Weights of a small transformer language model.
Architecture: RMSNorm before each block, rotary positions, no biases in attention or MLP, untied embeddings.
Each number is 500 + 40 x the weight over its row's rms, rounded and kept within 0 to 999. Layers, rows and columns count from 0. Numbers have three digits each. The size before them is the row's rms in percent of the matrix's.

# gate: layer 2 MLP gate, 1728x320, rms 0.172, rows 605-629, columns 64-95
# up: layer 2 MLP up, 1728x320, rms 0.169, rows 605-628, columns 64-95
# down: layer 2 MLP down (transposed), 1728x320, rms 0.147, rows 605-628, columns 64-95
gate605 105:483444501478517477485515511501529487516557503487512503518518494563507514520489407536464435529438
up605 101:438491499506503501521581511486548454557407517479504405429524528516429517483508477486559486491561
down605 098:488511521509493571472561462508556457416471532461453495469535513543502542479598524497493509486534
gate606 101:465465495477442503541550493462409533519541564543357545563486519495540486517535517430490488540471
up606 102:480515575567517442458593465491559516485427482472550391483540463494440506518453501523504471467478
down606 097:487556611567523517488554563447481401551585476471451416469483461514423534464460510526449522420459
gate607 107:498484550429502500484497540439499496446504499527518507473521490480520515465537509401525474498504
up607 102:516490486533555491494552514465442489489427584473547473515479485507509472513514501538537548517491
down607 101:491546451558537438448529482435538547441456572451547483455476517521517503557494505503539610537544
gate608 099:410508411530512506575426509511491558520549536505422495494541510504503446496483507484501400481501
up608 104:450449457540504438530501537480501484597488497436477548497519520539507512391476478585492493527564
down608 099:514491561603472414519576581557510481518521464485410430423504460451451460481496461578479522459546
gate609 100:486528450541510556454547483491465525457468564495447526456527486471505531518492510521529498475424
up609 103:481508436613539496422525494494451581462467577558522525457480530496523449520514506496563505475496
down609 100:509467481539442465386494494479475533448457506470534515548600530445506483498502518566530491523449
gate610 101:540499528513455518499531457458520527492489520460471525501489590514494520570567521416469562454530
up610 100:483517485532567504474467579459507512484531472489475501518462493474492462466455423523557502531446
down610 098:498486502549572613444462448479490504518483467481514467531496493513435461485520483530560479530504
gate611 099:499474474554575462505501450468483463548527529516538487590480549567514502510545470583485517513482
up611 102:435414439512511516544537468500477510485529525538474497497495573446456480520548551499513513456458
down611 104:483505487545536437546524517520473458580480445492535494445518521467490474477444515494536444515482
gate612 106:454440500514534544565543545442465489518528531434543512486555465549537464496510489487550465510479
up612 104:496478493483517486428481476485443464419484520417536498577454504491512574549496573556432546479568
down612 103:511509529478495507480480564417456457508506585493533546468551517513510443464501490451536560464447
gate613 097:499486549515423492570473422537441565436430546416468433543506485510551515398483551519504517474508
up613 098:492469512471468504572535377510434559440454483494503514564496538470542526496460513469491488496479
down613 097:502486503497461530515512437486518549579494404488474488434536512433493454456518470473478521450551
gate614 098:511426506517495520429488502494508535489526491558409511448481538441507522507586494526483410446531
up614 102:543543476450492524459546548454437554521502518434494540512485415497537515448469498479487601442474
down614 101:541575476506522515481515531473496546544502514471518481498508394525502444528458490429501607493450
gate615 108:484484540509491506509453441521477478543492480472487418480488498487440400523506529471516460456399
up615 107:502567520522478518472446510485473537490520531543465547494478498542484460445530467527521558480547
down615 108:516525444483432543465483539504489551490567525570512492555525529485506518507512511526509587500582
gate616 097:511536516545528516454499492550454509523503502510447460490490434572519474504467553577476417531539
up616 100:419462471491501513469501505517444463476491491555453515444455519497544541533469466536544456550516
down616 102:504553490535491444467527475524487474433469459487508479509479442534539509545507473573525497453489
gate617 095:472565577447476493471556491430483565495457457417540440503477486453554506432495487517479522547515
up617 097:523503495515424493478473475526479595534519517482543470509531489583488512425456525503410520517526
down617 103:474601499480430497473473470429530528494509588485499506521446487429489517533509531500441490519457
gate618 095:416492405432529485497569490458424488471547489467534430518567537537461558460508483431491545516489
up618 091:441475460521513554519493460527518521485459474512460503481473486541484465564510495421513496530484
down618 099:514447495460438523508523482557547532597496597462471536488525525476515496488532487523531512463574
gate619 095:477437528460589487503473462556448469521469441494487421465510500488521462498460542494483501446531
up619 091:455429446430639518412501521524489491498491495446473499506540512519505510410445503559517462457471
down619 102:469472474471524455497450519589475501645514441480532549474535505454532573395473471532553464509538
gate620 098:524543529539459523495483483471573516464447526486483473487463520586496507459496486536524471520464
up620 098:519447496566517572448463473515605493446530455477503481487538523508513464505548468506469486447461
down620 102:539449493498463508412451481443543506609487529464525547402493483529560446480497442462483480518556
gate621 107:460481491495537451499506498454440481541537468586443541515605567443478461546598439536497464507463
up621 105:549467454440467530553497454471530527474492531492534539488422487568493529485486530492544495458504
down621 099:495554533469447446523531487515498545477522494517583505524552514462536572512490553499577485491515
gate622 098:453583473542509544530481544424506533489540497466452519470475563471528498525485541441532523446521
up622 103:498476480445519518455564499425496489473528530517486539487470520444559536502508456555473460508530
down622 109:432471482445480534526513592443465507458518457486484507504508582418598595551524456457603478452444
gate623 094:535500479510598562577564475557486449454592597477427491529533500526453536460540552539476499460569
up623 096:430457535487463423495493465460433517496493512536481539426451485526531518454448465517600426552509
down623 100:476460497514452515519474493552479546549527532445452515572555511472504474454471497516517605487476
gate624 105:420534514504499565465479577485538568494386429587525522494411506521598542518458516492530515430469
up624 109:433512452523531460443498556486496514535471491558558488545547527499566531507458484403543513513467
down624 099:454512423479495581463526538404524501501556473466493528560504519509434512460493536488481522529509
gate625 091:579526532501494496516555594435540472578497506529485544510534506564501510490511493571549510515464
up625 091:506553448538506458478567508556507508538550519534504501478465462556589517550506470560544535535509
down625 099:561480459450484500592520436477480560503452456555476472502493526536553492552508453542528519523538
gate626 096:512519441540502562447501524495530466496498482502538488486504499493537436526475522501564520596490
up626 097:499505551453495470532475453495557492472507463489439552495482469526440529577535560518451508522498
down626 101:588541533533532486549478532453545440485518478524559507450457490504447518435539507524531514530519
gate627 100:489492530465471518556496486534535493521539523523375497457520527570560538485538486579469503469447
up627 101:583543480515561498454487528493473486496458505475555551568488431453442510509417474519555459498496
down627 102:437495494506493472553487507531519455490497522521503514556458584536547493489569474500470535492481
gate628 111:490597506537510455498456449468523464540455510531503489451525531499562543473502513514497545493521
up628 107:539417535499486559548540453532511521483540456491465474512504504505496454528501524477498563573481
down628 101:529476541556474413545437515531533439541562476549471534480557509492464448534529496572555553549495
gate629 095:474482476520521451493440515470442510555432473426453575465575445457466577572563514498453438499485